Each number is 128 + 32 x the weight over its row's rms, rounded and kept within 0 to 255. Layers, rows and columns count from 0. Numbers have three digits each. The size before them is the row's rms in percent of the matrix's.

# k: layer 4 attention key, 128x128, rms 0.131, rows 12-32, columns 0-127
# q: layer 4 attention query, 128x128, rms 0.128, rows 13-32, columns 0-127
# v: layer 4 attention value, 128x128, rms 0.0994, rows 0-31, columns 0-127
# o: layer 4 attention output (transposed), 128x128, rms 0.145, rows 0-31, columns 0-127
k12 093:148121133130125095128113099163139128113125109109142130102159137102143123097046163116161165158103041072176105091141148122110090091145140100149145203108176136094184185131134135159154099106074148037098126115145136123141179139146191061145171121177107139175119149169125166112094167069141078092124088107113103170112147133138131087139147135169150128108087182116121065168118163125088133143161
q13 093:106148154118139142165152148061169129123069102132090151084101154090154161153147126171176122193095123122110098106080088152129177168159082144097114097100088142102124107167140113107157166138127074114081107144098108100173127127161122135066180117114138082141070130118113074128106185200142149155120135109104101127176118133168149154160119095131208158159203172080133100090145184139130089096143
k13 093:164074138142114098142149255095128117123120160116077172111133180133111107138151117099132077124156153135157126012154109149120115155154108101154128040104123170130180112154138119142178124106170096123137134123092101104114138139119094121136133155145088111174172074146106088118110100168138149117156096133132125116092122128172067169165153195126125137128121088098168082137127090117111109120181
q14 106:117096133119106172141108143130136135079156167065119095103097187169144083131120109186148104162124096131115162166087198066075075148190140159174112115085096148128122185091136133160119090096133151149107119084156147074097163129147097073145127149132048095138096120133111171161141182143173163087172168152122141147120136090125147065105136138120053130087153126160122136127121195157126095143143
k14 104:169159146063118126118128135058157128156114124098182138104156139077149092100123114135181158106106110122109129148120114081098065145143063210145167107070136113130121172088150123089131067171161165117146082137108142133167173065106156128145076153123115128105113098172112143145130156126109142172181112121144169131164146077227172121147116083094108111138149086149075194158139096102130123101129
q15 101:100169179067128189099115135136105109189115137160116134119165160150072122187057148111143099155149136151088149132127106146136132141156157173201124141197082097135110111159131104042081215093145077149144146122101147141101135113138135125113098109157124136137100161130130119138155131111088140121125145130160065148135144137164165122110146009107106163136159068149120110142127106102136068096168
k15 097:127131180116158121068121111144123184115023102136110148139115130061142081164110135113152113157122195148108172098156145126141145086161160110175150105116069128137132121121169149073063145135127138160116107165114134140122150138053119113195105134164081105141167103142181057114159123114111100102115118113061121153132168166151110174137155169149133111167105142151167100068152202131146152089164
q16 100:158122118114121108129144149166101096165140137070122096108114197153125097102127144114148149102081173129151152141125074140172075158125103112164085144145143044121115085114117108206107152139117083097074139119107026162084148087136184127067125157110163152181088131115112102099080144159146149134136134121156101111171199153166161170072144108180193116131162136117128195125132133140134131145125
k16 100:184044106140117173108126150136142143125101151099166135115148097076103139149021121117052137170134157179100097197118083083126086091094162109095147105153101068129130203153107129150161090096142116166114130139200090147150102110141081150121121148128103126154146140071141139139090075140154131083158100144187096134134173127118111144139112197177140165083151099092110126141126118134136108115127
q17 098:138135155159135190116141131116175186096165107119063136131091125174109127114087122148191144113030124095097067129153158117084053106143116148082115129123137073132075128125141117086135144160149141136087121133152121119137057093154174112128144124116170147080124163115108151134124045134149195132180126151202131128065121166099113098089129140127158093148163141104120105103117125152145206154158
k17 099:071094184118102122151129189154143146144105122087119132121112100133095136094134127147160085135090115106133109129092162183085112189089131088117113146103147133142177139137148112142133097102137195122162095152093091109116078108126088188111088121072125167092139120124171159150093084077132152218079094188134126085161184110125130161131165170168147103149138136064169216133076144124134163113130
q18 103:177121114115093150126028168136133118128196121153083157131175156148160129129150092156092173054118193120131059150098101123133101065114106078066105127193122127121123084159155136171165105117074077135120115167113114102155105132153142161136177132163074113119174113144119103128088130178107098103152172107121119121134119137083151098167151155111166152096180126111064121199107111153122095127120
k18 098:123144163145104109150097131129129193119154165149110122158112107147170156118173144117103154064065157088081124116131097093132088149081136085111132085119133170075135098129072075159144087104097126119138108182145067112136132195167079171142191162115172140159149097155129186146121133200103154128142104083096159117113110088109154143118150123172138182108098139082097125185156149073082088102180
q19 105:148141136083153162092111167133146148052086161136129113076138143134120156139108147165106155152066138145174102169141116112062084085090109164204144110090052110053118136128160080146153118150135160153100064112136165154135185116115181124127074072127055145110125146143118140141164126118139151105135111119098116119164170119171135093121181116105175187106135153146167159154094138102168090072120
k19 100:060088097136119159094171178126162154123068114126078086126131162086132074118080179177149082152118131158072103140151129105112130181114097140126086121154089125073135121146154114179126121119110167124122057136165078147129128101133162068176142088165085146101102113145143122150134170191123145112155133124137197140163119125176160099164092127133153132127201101122158050186099167146106091123132
q20 098:128093129095160120069106137066149199167168119122092104103187137131146164135187072085105137126124162075142099100132091131185135101133096127148155089135201089096113104081094140141119174143157177144140141168145106189092170115109127166097084132110115102106144138141072215179132110150129120114122131170140115161076092151172159084161103144096171118089151111097142150127164165120079139092087
k20 097:116150126134128142162099143153130180118110204165135112099154118125096208156138125113156094136144152112110076071060163104192090112117160059123122100160121128095118182124092173066134132122104153156119054133119099168135181241137150114097142162115070125088134178133082143138142128108143134108109087148153124078120085110090142149173083093095132119135180130139112186120148107143094140126142
q21 097:123112127105113082082084113143151096144091144122087204103151153167157172187163127161154127110109126108132123117122142105164107133169103053176105145108126165136103088145123082127144085160087123147142143097141129059132098150097178165141135114123154111133172141121072151128114114092080209095127149018116129165146134153123167149176144084115067132083126121142170126156180139080082192145133
k21 094:097080169091111147090112156136096147116179124118129154098099132142086181029115099108120087143128083118091105143162102115178161137143103174170117116130110144146133138093140142127134122089113140125126098138135105102120141167123172073187139121156207147146182127149095162122121072129123143114178119069143106071178097095100086129133168085104128142123112157146207143161188139097158233097131
q22 094:103156062169179121157100099129133127126152188092137109129176142075140154111143163151116096151098200152091109162119142152045130173134101107188149152096122064103106133150202147105111110097142115168114138090155100175138128091103151202155124133134168137201112133165112119112079087079083104113132116153095099106146153138124099176131171078133125136131075106097082111145164163127154123096059
k22 095:151115118135125119101062147121075159135093106151109132100100116144098097114090168146099095072117156113123074194100136087082108111122120081222110179060101162095109150159167116126142119193182125125108142098176099143168113149117155076099114103100150160131095123143136127196172127140124102138168091147132102164127148135104150068131092136133154130098118108131173092148136097113222145143217
q23 099:130138095131115114144099125063098170114085147099161187063098190176122068121168133122139107147130125168137101121107086119154155104142154143158108124144159132163164161142124162137110140143152078131116130142139177089133124161178152150086106080139146125112130115149151128115100110081193127155111161123047167145105188146180050109118177200066117137142157131084052067147118162166120140131168
k23 100:125093093120132126138184179085163105105181063178165125105143099093128090119164076162134146130059142130143175105111077071178110118095110154177170172095146147123190174136110151146163129092069099074075132055122160136177156108146144155105148109052089095144101168131151090133140110145133115130156106173114171156137107122120075108140115084146140163177118118130095139180111159100120147160154
q24 099:112122168107132158111135129157081146101149133200148092103148109126138112102129165059073076093124134108109143118116210124134134086139164147067162157139077101131099070100139131105110124203190111127168170125128117126130130134131152099168102136103160155171141172089110105183057199119118108084137180101080111178171128084171166114172164138097110160165075085106127146156133112175110114107130
k24 096:105134110111133075126116135189073126123068160165159093135144056160132128146119155060117114183154178137089130110105118084162192132121116157077102094145160158106122136140164142068136071165056110130119192166110148143140120116127128067152073128155152083144165122156114131156175113133209076141130136148162141179158144072119125115140103126145091132128053141166120163099105167076140116159130
q25 116:146129128131048150116184103149136113095109196133144108061138110131170112159140100164125092079138129078108083134062142079103135143118101143086134138033134122106086185137133140119182097129175129117130175137145095135124165115093113204126112117115162130089119074131090133157108161141158117170191182135092158116115163097087102179128089107097123149163177094149144194152095108137137136189111
k25 109:114097079145068140193135151081090156109128124140125086144173172135177112101147135087124120128103087121121110177114140161113097135126076142158156078090201153170126108112117107161130160144127153134178158107105085134149161113105012137125117152099217070142116116139114124148138108125196123069125141118129174127106132072095132129105158145034155118093147172124140156136089125186135155138117
q26 099:102181116144085132125079167192133114180160138151067125085065106112144142127205098153127067129173138126106150112118125104143186105070135105162169104162159152098145118201137128134163068148123095108125104099124136184104105129135129119090087190092089136101113168126151085167169124111114096100113153124144103161104113141126097205081118119145127125130112064173089090180128098064115142082138
k26 095:160151128175142151185156129166127128116168155136155067103073121115134170088090118136116099116165110123145157144140110119162135062128155099157176130143092210118110099136106117061128090153131118068116151160089131160097145127102152107103165104117165105116150159111151064125179145172117074041097140163147109123113109136145131132102116123148130102117179059130164177243150147137144112061133
q27 099:142094137129086126143134098127111122144171065142113115065157140153185093105137141140189148087125069132117144160099135107076102150138106099169217142177173125170081166091094139098165098125152145083156145109137149073133104184129096142127160135151126104245124122094099164163116136122128096147130095135115140125189098099103109175119119147162073142125168100085106175146116074063144152102145
k27 096:173079138108164132107128121095085134163132192080106106146128158123163165070131099108172108108113083117088150157143115163099090157141106173060159113070178118091149157148132114091080123109127089134156147181178174131177177107087155111163093165080154110125118130144130102124162139155095117101132169129107132109076129140096110072106185121113100158085107169098127138108189096095119165232142
q28 109:142175149121169132083160188127105127177183089131128103109106143088174145100121129199123131109086178146155128144149166121134101156045103175097116155159126139148135092219129138149122162097125110105133198098088157126143161163071111101100132042107119130118131068136143134098138076111118175131109087102106174103116084112138109116137209139161065092064126132114139149146123126173104115112100
k28 108:123120125133118112080126136132133133131192100157119120115042134139150141134105075146136114134100110097147116145097186116106190128103150119080106169169158119146146208163109121148125116113148113111103159124169074102109125124137102136159162088158107182128141100219157142176146138081052107109128109096165175109060094102143176138148151142172118116126123102232056072132083122159112147153116
q29 095:142072133174090148125122101164060142116133162129096123100168095138193149148133153124114130104148147133107150131162141171120140102145186174178087103114103170066072101110195086141130085118150108087150135125117085133095118046159124121126093083106178154172052093160173097106123119140131166139140092165173160137143092150081063156103126160112145160128174137056142124109094114120181082139140
k29 094:114145102132107134141118193120144141168108116135128114109184126114173113146092185110165130060137188075125134140149101120101101136116100055099124157166163143044106144086091144125184173116150126148134131168152118125145052071121117114168110104100166090105116128127163110107130111123081121135155168128191075169152182145121098210082119133097158157112154169165129162108073105100201106151108
q30 102:135133142090166101120162183143084132067144121161091133099079107184124139141094145132140139130148106162184116104135156093101097162130168139031103090148137095143153144131109163111092132125179146144131140160065117105136107093129105126158089173110113185095156125146182186083173083126086165105089166170165133097153141082110115117135131114187150133097133095085090203082077171125117159063108
k30 098:116154157137126089135077123030147137126096123134153035151121059151111164191083078178108190078094134139170150061138128138133191170115120149095152146082160087116131153109137124119141085172153116155113151124135066098094073087111132108115121137139124133080120146099126155137106095143125196118119104157147169088180125183121156107136169139113108106139129097134138158117058156134089184124125
q31 103:136151110155110187160121075098103116186125178143130119104149147063145152091095107088188114202112123047109136171089128159147127084115138121122085104124082155142146133111151152140205166074188110114159138134083101133087117120097125140085158141149094158118185092098129157103091133121153149103117089108139102131043047157119163113109131134099170060159145153180160108121143118128118163122154
k31 098:222152149135134140128141136068121115163167109116132102185092146094131127060152150115140082142155112086086095092124155163118104140148183132186088153125182139145176128136099167096125119097100102105106123122143089184119071167165068147113163174102177132161138099140108112188107121086148121152126147115149049148103160113146161168156080143158170090166172097166123108090171144141133067134079
v0 127:160129149116174101206146121114152132180128045104113109156104127096140168114102146101105115115152119163104062156129086135107093134096108142139113205133113118118198115094113133112140082166148169146113083156105130136122147124087126103186132058134135132169191168138109087137072146143166082136123099110129156068164088178124193166093170099152106130094193154143107148105159118157124085167071
o0 134:060108140098071223104119114148167116059150147084083101112154128105098124140127127128130112116125130154153175108148136109101121169142138136105117123181199168171116099141107080141100182153143161108128162100179128114122111169140172148097089193111157112087083078123106121077144190159107124172124205154121048160121111072160116112113105134126128107135151116088130094107086147108113184073120
v1 117:140160079144109191180121139134097116104138134109083147143160161168100091136116202115123082142085106169141124148093144101155196092095156109191113173127143133126128102140179059112155208123152072185117124090152132120087124105119136100094142098101134131158141151178048131119169152095157072075098090141157173136141185134103147112072123112145130104184175130081079163144126156134105118126139
o1 132:137150154092136095100137126135134205129126188147169127107109135106177203091108073141113163110177114153099119106171148143160118087188138126064137092160098083104102131148092152097124084127093156101177177163197137115133175193095094118150131173134105148112131092033139143105161121163101105115118135137110079114123068137160151162137100182119079172128102152148164176122137088121122178112134
v2 121:101125107131133127185107141135126113133124132103142198113132066140167179135163137101142139094097063062137103209111088178132144165137137113185129091134140195197089116104152154110107089198138098181145159139104103145121100138095158082149152075133124091104092150162162156146168144172130136064095119103141144147092090144144161148091087095095122132137114119136132037119131101078144128088180
o2 137:138161169109121116036162120183144126142134100127103083110122184123119051154122127123105102170148161162060052077147197111117038129086131119089139115086118111097134155132131114134173142107135119115099136119137138074114136143193125151133081162122164199150143143105139152126155172156166141148121182074118143090149171102074151076093152120182128096149116147144102168173098150150131144155121
v3 135:102126130122119133106086140154132110186127098112137152144152188137106105141130110113106097152147235157123089120131147111167085106163097076164139134126129109123149116173189140121085143093187168110147079140150201111104116174172152181114155163158104096119155178164085160129142109115100099127122183120086163158086059110158115127121131070171062150123105127171095127139111111054132085115062
o3 143:122109113134112061157138123103129127071107147124173109125114100143150120164121138096144148120108071158141149097114096195119160174140141124102132096128137107144136142128066176141126100140157080122084114169105139115138151101105100168089113077117167143128092082159136048073115195142145120133159061143171136097151217165074119131164127199081143108167143167082163163083088086173142165169160
v4 140:137154122097094184118147098094123138132143160179119116057120079148130111147114097212114143106117181125170082121084144068127042116138139124118185155113123095139124146090101188099068114112081165181127148119169171103103188153125111133113161135161118138094146090164049147060137146099160143157142195124171128118184171124095073115118145145155162133083121074104138113124123127160130135133141
o4 146:103091104117179121125137132139110097122118091135146160213140099135086173131150156054157115151185113067102130089123126157129175106111159121143101103167085159137123092094232072076147164139141100117155101196113114154152074131156156126165117092134171094203115158077153133114127124103144113094115104115124095147092103126163141180148086133143100072160106172160169150103148082121127117156076
v5 134:169159122122104193144128083155105134131159140093146107168115151081119160132120084151148125157105108187170177145102124102154136133108076123199075159128134149129156150063181152101138121093161088088111099134112156113170138112179122117123165089183152101151176123118190091095116177147090109143122037078177166130138123180057122124090112168122175150149094170090096111090081159127116146149137
o5 146:096065160112103124100174112166130168084147133148086108111120169125136155132097138115085077161140171070158141112146109160089148106143156122064200056176159134117090114177080117140101138156092128148201090133123139164111141130066124133147086158147112109152024181145104141112131112110164092169142163106070112123189139102210135111135113150101099123107156093116159112133178101120117145117131
v6 135:108135159197076162120142147080108109141170123097101148142149147116171151126058069069142128109131132125119139143162137161137111133157165122131095156143138130154110180153116078104165130124128115101128150103146141163100046119122112140158156155130159202157137142176147130087041131118150148150122108095122130122196109149139111097134106151033155123169088065146171178103127038170069102126123
o6 141:143128092086168068144113148119149159113132084139162088119156128146046087132167170216103143162189167143155116168097096060153135144131114103107152087090164106122126129085166157089083117163106158116102032111144109106174154122130166130066151136149118056113101114133114140125153172147123079131124142160121114128084098134159181112133170129121151155129186166120118089180156188139126132171126
v7 125:106097184126110154138144165118138126136103096099077129120123121104176112133127130203136117108108086209161141114109151111088144094074118080101080159140124213123080068133127188119083136113103149121107132156126042123143074080113120146102153173126155109118161105137145161091153117140165139142105119138124098124136177119164147164117148102132175206171158218156104187122180126122112090101157
o7 134:105133153145122083149115080124097102147170124161245133105152164114146141115075148067140114173163174087105082137117105144127113183167112148187109138093160135107133153135169116168080172104122138140165129097118165100136178202106128113097128147121120114095146121104121175138130115074108100054144160117123137118127120092119099063149063107100034106139102128099143091121134129160167200113141
v8 127:094076113130086113144155107142158133197150138134080068129135167121086067122109113101116189132205159135107155091141116141129108127166064083125123124107142159140097090210137135145174074142066147125108185091152121152110121083121120169135120117103168117157159145175127167138160142126124128131090109146165112107134127098108237112177134077126169070106158109136121115127134150097099201168099
o8 142:106160151131151128158149150048124077058116197139190136149146134099123160131117177147143074097111122147133085183143130081108152140086147192131096123140145132124157128118130135086086158153161144108110104178086134116110142149114140102117116142125116165068112062118143130170127111139164073149141157144127146175081125163140024139061107111108114205119123181120092176137107162137149059095125
v9 129:116094120137128117106099150117153135112151121071070105161142114097139105114167192091178106135177155129140087113189202174092074127125116185126148144132140148117060144121194151130147088146156087128149121115155115136141127190058135085113154138113097183158143153153113112138159157168147113135095115136133101127185027132150133174098112115077119170090060123134083113145082082141149105088089
o9 137:114162177071139098129131106121114109068107066137155117155172173123123129151087087165116157116129137134137135116081141091166137149137168086079093070131146045199164130116122089142118143096134183127103175170065163137133137145151126159069148128084170094061152086114130150107103121143144140170132136135117183101103127113093194084090139154151129107190212172136115124085143152123100164153116
v10 135:097110098146121154160084111166107110156137138178162068110130168132096117137132089076130102105106148167120176157094178185081107147148134092112077160152089148092130140103089169138128093100166136131163184204068112141149120140135133132064105156132116054118121098140149107109073227097149130153104103117122139176169137124121154112130093075150071145178149127145169150165163091133085067109136
o10 142:133114175135159147082177165131124162138123110112086180118150127145133157157120169142149157112085127108155125111179117115192096188108102135145111171104097100118116173177142115157162158150058136171104048090141135134126126099112095127198115092129142154055104206137095155077182094137115091079136140183145099059101139113121109130127092143082127140088154159053101151111098137139154192138122
v11 132:183139131150183159143140104177103086154094104182143126159142132136092108104065075106142105135124161173117040091179103096101067156124125143142156155061166114125101095089129129149088121099147144179091102148103113153165160133154085075127101103115163153200151148092158118127141071079101136162123118133135094134140139145139124134121131086125192143157110173181099086124044113192098124100145
o11 133:152073109141069102182143142083100083095140116120127104096068141118155130158181145176137129106117129105160171142104184134133156142161108165120117105168114158139235115150118122115099079146143103140166146092121125137094055153088161167110129098116135128110102125123102137123162117143149200123119143102104139143098097117128089154128126165120058096031183096124151160157224169133124141175096
v12 126:119123108138140200107158147127170162090174117075124168153035132137152108132098136156121205165142128122163057175130172170080155184097115161105161091125075143082133114175141117100140137166117131148126072134127148131114082106136137129104129164067153119095146118105137122114157171119127049072165116119138123179094164087091085118115160096130165146134159125116121085142146172133062144129055
o12 129:133146157155152074091104145174102113174103177175136117120158151105179094127083113037085123106110099118106186148109089120161085098162126104162139177101127088148135076098131141143162120125125133124117099140152137194112174157149073111151066098140139153158122126169103193142077140141136165170108139119129105154152133139135161127100075099114053177146100135115096184103151162076140072143207
v13 132:157098091201094111142163128121080149108136129078070145157149173185113109166073094143160122084125148145169143118147198125073120185181101125133068141133073111086132155087137094151156157089129158098137108117117153131076170143103120135111163155169176071137144117089114132078132140210168155138153144148170137115115145169081173061150151133088109079101125149081096117091134143110135098141093
o13 141:115159202111143143166095120177071138119100117155177145078154069141130163152145133137122128113132183141140117101117136132177133143118118138083128156163163122170143143131078158095144178216079124118097080177132106130133092128124119113145098114109145111103105154172137103164128115085101058145135100132075135142109069108161119173089075198127119146196124112160168097219062135131093146111166
v14 138:152153120142086087185109124162100096153110168092086133152129139122107152097141135153080141108156124161157127133087127062085125089101153125099131178103087117104134161073132187137107130134154113108158105141190152155189143127107090138163108055109069138152090165184054159116142209122104119124097119110076139129193100082126122101194139094146134161145107171111093109099090143203097126158134
o14 145:164062104105141150119111122147168202103076198134146135137160151130099167179122088120172102130133117116156129106139154113156136176102103109185129053116136117119099077154109120098124151089127126184114121128100121154061111145140194113105180187132150142129175125091146108079113110124153173159132097173158084097044119185145152164075104106114098100113127115146096140108160127132122219081147
v15 128:132061170119111070156157076194131124149144034128122141135153110131102136088113121152183126147109160081097136168090123090112175133144184138073126133086125145133131120069135131137155075150103130119105183177125133115095130101161130124123139148139115088115085084150099131139163148133221175136191128070109144059077104096112133107172091146103165185162131175168137170117145138123145137124176
o15 138:135207139143119210107096116148138136115118174149136176141086166099090123129119099125129053126164161138129140156117128124137109136061126158190100126131184167119128176196139159043153185111116096113135111071124154139179182128137161132146156099166145129141157104115108108126077082110089117112122082110144091122124188129186128132113146135169096076070152108118131060114123089198132145159131
v16 127:111131072153109086239120118137166099158157183116185146120110101148151058063160158121077163143128135097115137188136120125162129125123139105108127160118106153117121135093220116110150162118078121143128113043076115126067105171109127110110152116167180144107110134123118144171058071124154169167141095119162172112173141084140166175143136157115124132129130122131116116104097113056143128123100
o16 137:113192208155126111097165162099148173134109151179087118172127120122072189168116120122121105141131099194166084054161137112139126135144123129130140111158157167112130096115117095090126134118174130148123149173158076091159148087063103134135141114137103155109175102126091121056172128146107072140133178084104144093090114129087137070133073113158127107164191099186121162130157164144121079155080
v17 141:124122157181119128088098112139141141057165160148153117184099153122099109169089139108137123137160076160061100106118081107189143048181096145143131131135098162061104187096129102133108148151127187151117123116044160118140074146144134116133073107107080133124112097107169134152151129119208150110168165090193126173106119144126138107105154208128164103164123116128125131079164099165125117155141
o17 152:176118108133134082135118124138107110168117117110119094132103146154155128104146106109085123101141111164131155151129133134069114193054139140076141155126110136200126078138119209106146109101106118135167170089143154166127177164189165176169162143154125111161155117201107133110151139107061017099119115164064096076143087164102135144142115097104106146119150148138104109183176154099080098125143
v18 145:141131085179146128107143121099128103101134127139150135148120090048127099139147095121088114066113119130137123097082126120136149069149182113074125128125134107137050142116180126135116114144162196123128080184150032100163086119138164162115124107149122153127208104162119175165090092127117157184134146147088159135094119130131109099105080109140125143093176148134146092116080198166138180179198
o18 149:126163149133138104104113079115091148177116143125079107116111190155095146099136139177113108154122143089079137137137191175073173153132127163136131112124123196143175121154114161116087108084083061162141086117103242122108118132087120099126142140143110154119080161182176077114153166087115125091130130122155146102102120127106196136140156117096118140166120140177124138153163067112123133064046
v19 135:108107133113122160154142101142174108105120090132107160166137103153168206037087175135081135058087120111145138136127165102141087086098123112094100149158142152193114122202154159110101097125127128115144130099086148130126088092097112115140125134109090152136217174139165154119164159079159137161114124155151176169119144096070113104189138130140108086113185180121104126161079102154121110121204
o19 146:117123172146119066104117175100078138203116175079113075102123142127155108150096102149156095143160168094094101129114092116100102142166120133177129080119146099131119160089127097078077119142212107160160142136166124119120131157149171097058103133156156140106092135078126103126102115178106076077130144150153064122112141079169116181087115116156193176163063126100140172134160135117099175098146
v20 128:093063076120105079139191129116151142084155118159102148101132113153170090133169054099104128107135130127097138142161133139155114108084141143160139161177119065043185120141133106157114142161117158132072054133104143108109092154117109135191104143191121169143134106115149083110163160056128110187128146183137134095124157142123170135119132155168121196132148161139130106154125085132166096049160
o20 139:069149157119151129120100097084081184143100131096106151125050119081124129122125143165166117143128116123158184137118138101116114123159164122122129133154107173201127158062154174092120167094172124117142172120142136188150169106071096199099140121031096109098158122131146156186175167129089122111151114094171089107105093083140114106169076100109150093161113079119184119163100137172134126162127
v21 123:127216099110138122162119140151123102149173093166122115116131094095139164104102116155130105110137169194114142140093110078108125100166098163097123132164080162120097113122069151132135136165184141204167116208061141126105130146100143113080131113075111160175158137164124145120108060128124144166147166162184153123156053103159136124137067130172164152104084106054141114126121105145130071089113
o21 135:128080153164105123128135103134107144120112117024177112114155146115127135180129136132144148102106053077162126120206152133143114148110188102164104132132118099184153113120182127109170071101079105098129086078174148070148075089185138070127102107165164075118114134122100156106183212123110102176100163140110111163098131137086114131111142164116085097148171148188131140113149127131136153121124
v22 126:073158119141136128171137082142118114119135138146061125054107150181144103129064147169157059079072126177156145126163186143124124082122164147163154117185129159164086143115114144116091090147086174189079149106125125088197103113168122162168086088108141154164154110098107098146127144178108203127142138139127105145127128110148102131148129112143053191097132117102076142092164149127158157107138
o22 141:183134150149181146106171106088104097151095159117178138131148117095152115132126123111129167126173138096119143120125132142176136120123148150113076149136121209101150133141127125185082162139116084129171139118153131172065120165167115170129160192165060078079125154100101106138086129117176096069072141105114128089113154117067123149092084127127219033151125141152178132164137095133118093145104
v23 133:075154205198139091149156130137107101086155158132151175108126139157144089069130113108130136061106155121132161181090094109105114090112121118154159083150149066146206149107124147129169122111141095134134098103141159120172116123150153117028168154183131082106116076086141145149083099136145138117108135134160106144176113166078112106156104131128115075186141162139098095096130100191141181114082
o23 143:164134154128129150104108192104123141151091073123078119165101111098138173166180155102095090178185144121132121077172079116160136179171075153102087119118045157114083148129122119067104124136170092123110137120110120149066144149123154143122101056083058140150126181147134112114127149101121150122162126115096147078158134119139124143081170155163147174133167083154115067120128124072147124119209
v24 129:113150078136156104113140135097112146118197141066105100129145056123154161068125177181122142115135171172110108110146143146133074174108116132125086074144162085080075074067123127122100178169129124158148149114110153138147165148158129138168120141083150114155102130139160155147179054090038124141147066090159124130115115125103109108133186139142149184202121107130142094135072154136135114162095
o24 139:141087094166111131132119121146136120115116114155127114088169139142082117176146084095139107167108037095159129133073168109162154036135141114133168109075131162161131131164093168081145062143125136121135139135114129147109118160103156117124093118113180102070181171151071157182081133137202145143102188087083101135128081103156125080132038104101134130082151156131153161118149114153136079122125
v25 128:175076075157155113178103128106151133135178146118162116151141157110147149146155092110163095095148135160133139142030121106108092127053117148097150128130088144134047068118109119095153144200129073117119125154160122130161107135109166121164152134124098159168177130100155097098079134168098169088126167192141184127091128115132136109168091128140104147099076138093166114076128162158111202110069
o25 141:099164155129147137054177110153109156092102082107157150104182117090082109166102120162142137132133117078114173107203193132130185101199096167152140146092143104161192161148143137145121112096064162138173136107099160155159117118134114168077117166131083133144115107146163103080153168100124100156095100107108130173119109202146126125100140092129138096153138073160090137144125148110154081061189
v26 138:179094138142155126134088100097122198152095111169088108141102183097136105119112081166147145181142130113109173127124128119120110179140135089151143147105148126154103102168099192123129142084139033096111125117127157079134084125150167112152172160151101116160130086095123190143107055171136135077101124114147198181108090163115122175084159134095084136117147073136086159113166105220133138119131
o26 151:078189093123111136130141107209151121020156080125202091154079130174151099174138137123103117111152172122084119082135107112120209164150125146106131095078096115100157133131131138171117150128094186154153101176129155155129144131117120126142083111137132138125098152137161053160145190169088119134107127152088127088171139118161150112168094106099156134113064134115117062146133103128111067129156
v27 138:107144117113124120147181145134122174149084083101170109171112115128102108174089173170161113181077138116164103135070120198128079110130151142127105157090126063073075122071131177113133152126118151087133108063089072165080162093116138194125113134170100177137099137149126124192144197151117126176157140121176088143148100095097104100079134143112115094065163155159135132157148105111094135137159
o27 149:125107118178120102138078101124174105154144110116070191114165127165136134049163110123095138024128067161133119094115150068147151188114138093114152156172180141132144133156097117101108145125147112141173120177175182105155138119109096133102144110108169131131150149156152093082120065095105133093097152133092155145156110114140122168119112100177160142193093130055121120128146110121123208099065
v28 128:142141076154163164193106113167142201187133097091104136144124141106145099142148099091131117159149159140146105129129093113136128095076050133115142132169119190128129151173090192120129141144135152097161121163100036092098147140121088208098207091111074113078142081137124093091118134117122116157104106111141134103137099115133132101132159183153147167117041138155169127138107159116089149174098
o28 142:077087169139109088099155158137133078117086135150151151109171124100071145122091139126126074070068115126162155143121157133060122192146189089203160106110123115112072109152174109082102111176170140122142128112101198176179134126115122121199115188108126150168099097163117119154100116095103106174171147127112133133112172171081124112097139156056127109141154146135157089077140144104160139108117
v29 133:138187102141103116142096147146132085165171142105088127166118100114120136146110146138125111171139110100047237098133111076090122138182111168123163152150166095136130139144111122139134123137121118111115190102143156119140130148112152175100126127134166144118087135164092077109125111140194119119142147044176126165122156108125121107088151096056145168118151094088127114143111175084037144030104
o29 142:047102160115131172125095136138140194112112104118127147143091174134169112087141080147085183081100093158150068198142110156196115148148148125071060090076093109104137129120125114111144163140103090176079090158132132150157176137126114119154183120177093097168141119143096120145068106111136112157112103124115127120107139158165101140115100155169083109103103186197127165111160163164146094186121
v30 126:091169139122138199119070107108110120085170114107147135165112153156121102137147092145147158074155136132140091183146168088071102096120107111103104106142131146089131148142205048137139109150139070038181137134104138101126146118152122142112086156128146130090156157144195129171148124172126116161165143116083099149110120194112157131233126146134107156053118128107166141100180130129123118143076
o30 133:124116134130157128108176119100103122179121179151120111076165127130102139073063141109091100190111087087121154152140125142177110155101147121142164171141087065167137089113088178163105163123128145187119117094134088179131105080099113069107083096150155107147056083204069087160114157132176127108161100171137164125125115069132127126088145163154147122197144158134076100080121117133104118141142
v31 131:168120151135042134127126066111114122156155129133150167163126119148107154147121105117060105191073136153091108169209142164087075031120149157182112113097139176125158107116152127146150174162111124150086119130151167141144092117112108108098144170097082100138081134125141187146133176128180149116144140148129140124102108211125081106160176104115133120100158151121190075092074108132089137123131
o31 145:179098093110155138098145115166134163149078123125142075071054088100120158144133143131135103068153099133168197137112133076138164138165092097065128133138147102169079167133138125168154155113152141160165165085112104124132143178116182171143082097168188114156138083113116043099164044103154110098160109121142099083153146099102133131106100144148074130117123133166092183162151138159162135134155
q32 100:141117100137153082155108140125123162116123108103165154148132081070147170149103146121185155145206115122202121080128100107166189081099136147099108160105075109125177117156092118136133149110145113081136122147147105151108160126137139141069149084121103111139083128049153122161097156065138070090102087073047116121152135162191148063104155160142112135154113134132120110175137150159109127171203
k32 103:081120112104169161161133120153129118108101125095146075150067203116115144160160126125147148115118079155084170159092024146197119124118149123118119123147119125135129087064120123169111137175123168164203089095127179144163091150113153125109161110143126116107114139067171108075090128022175109159129169097149151117127159143116155171121145162124134097114099130098135056136145119117151117126189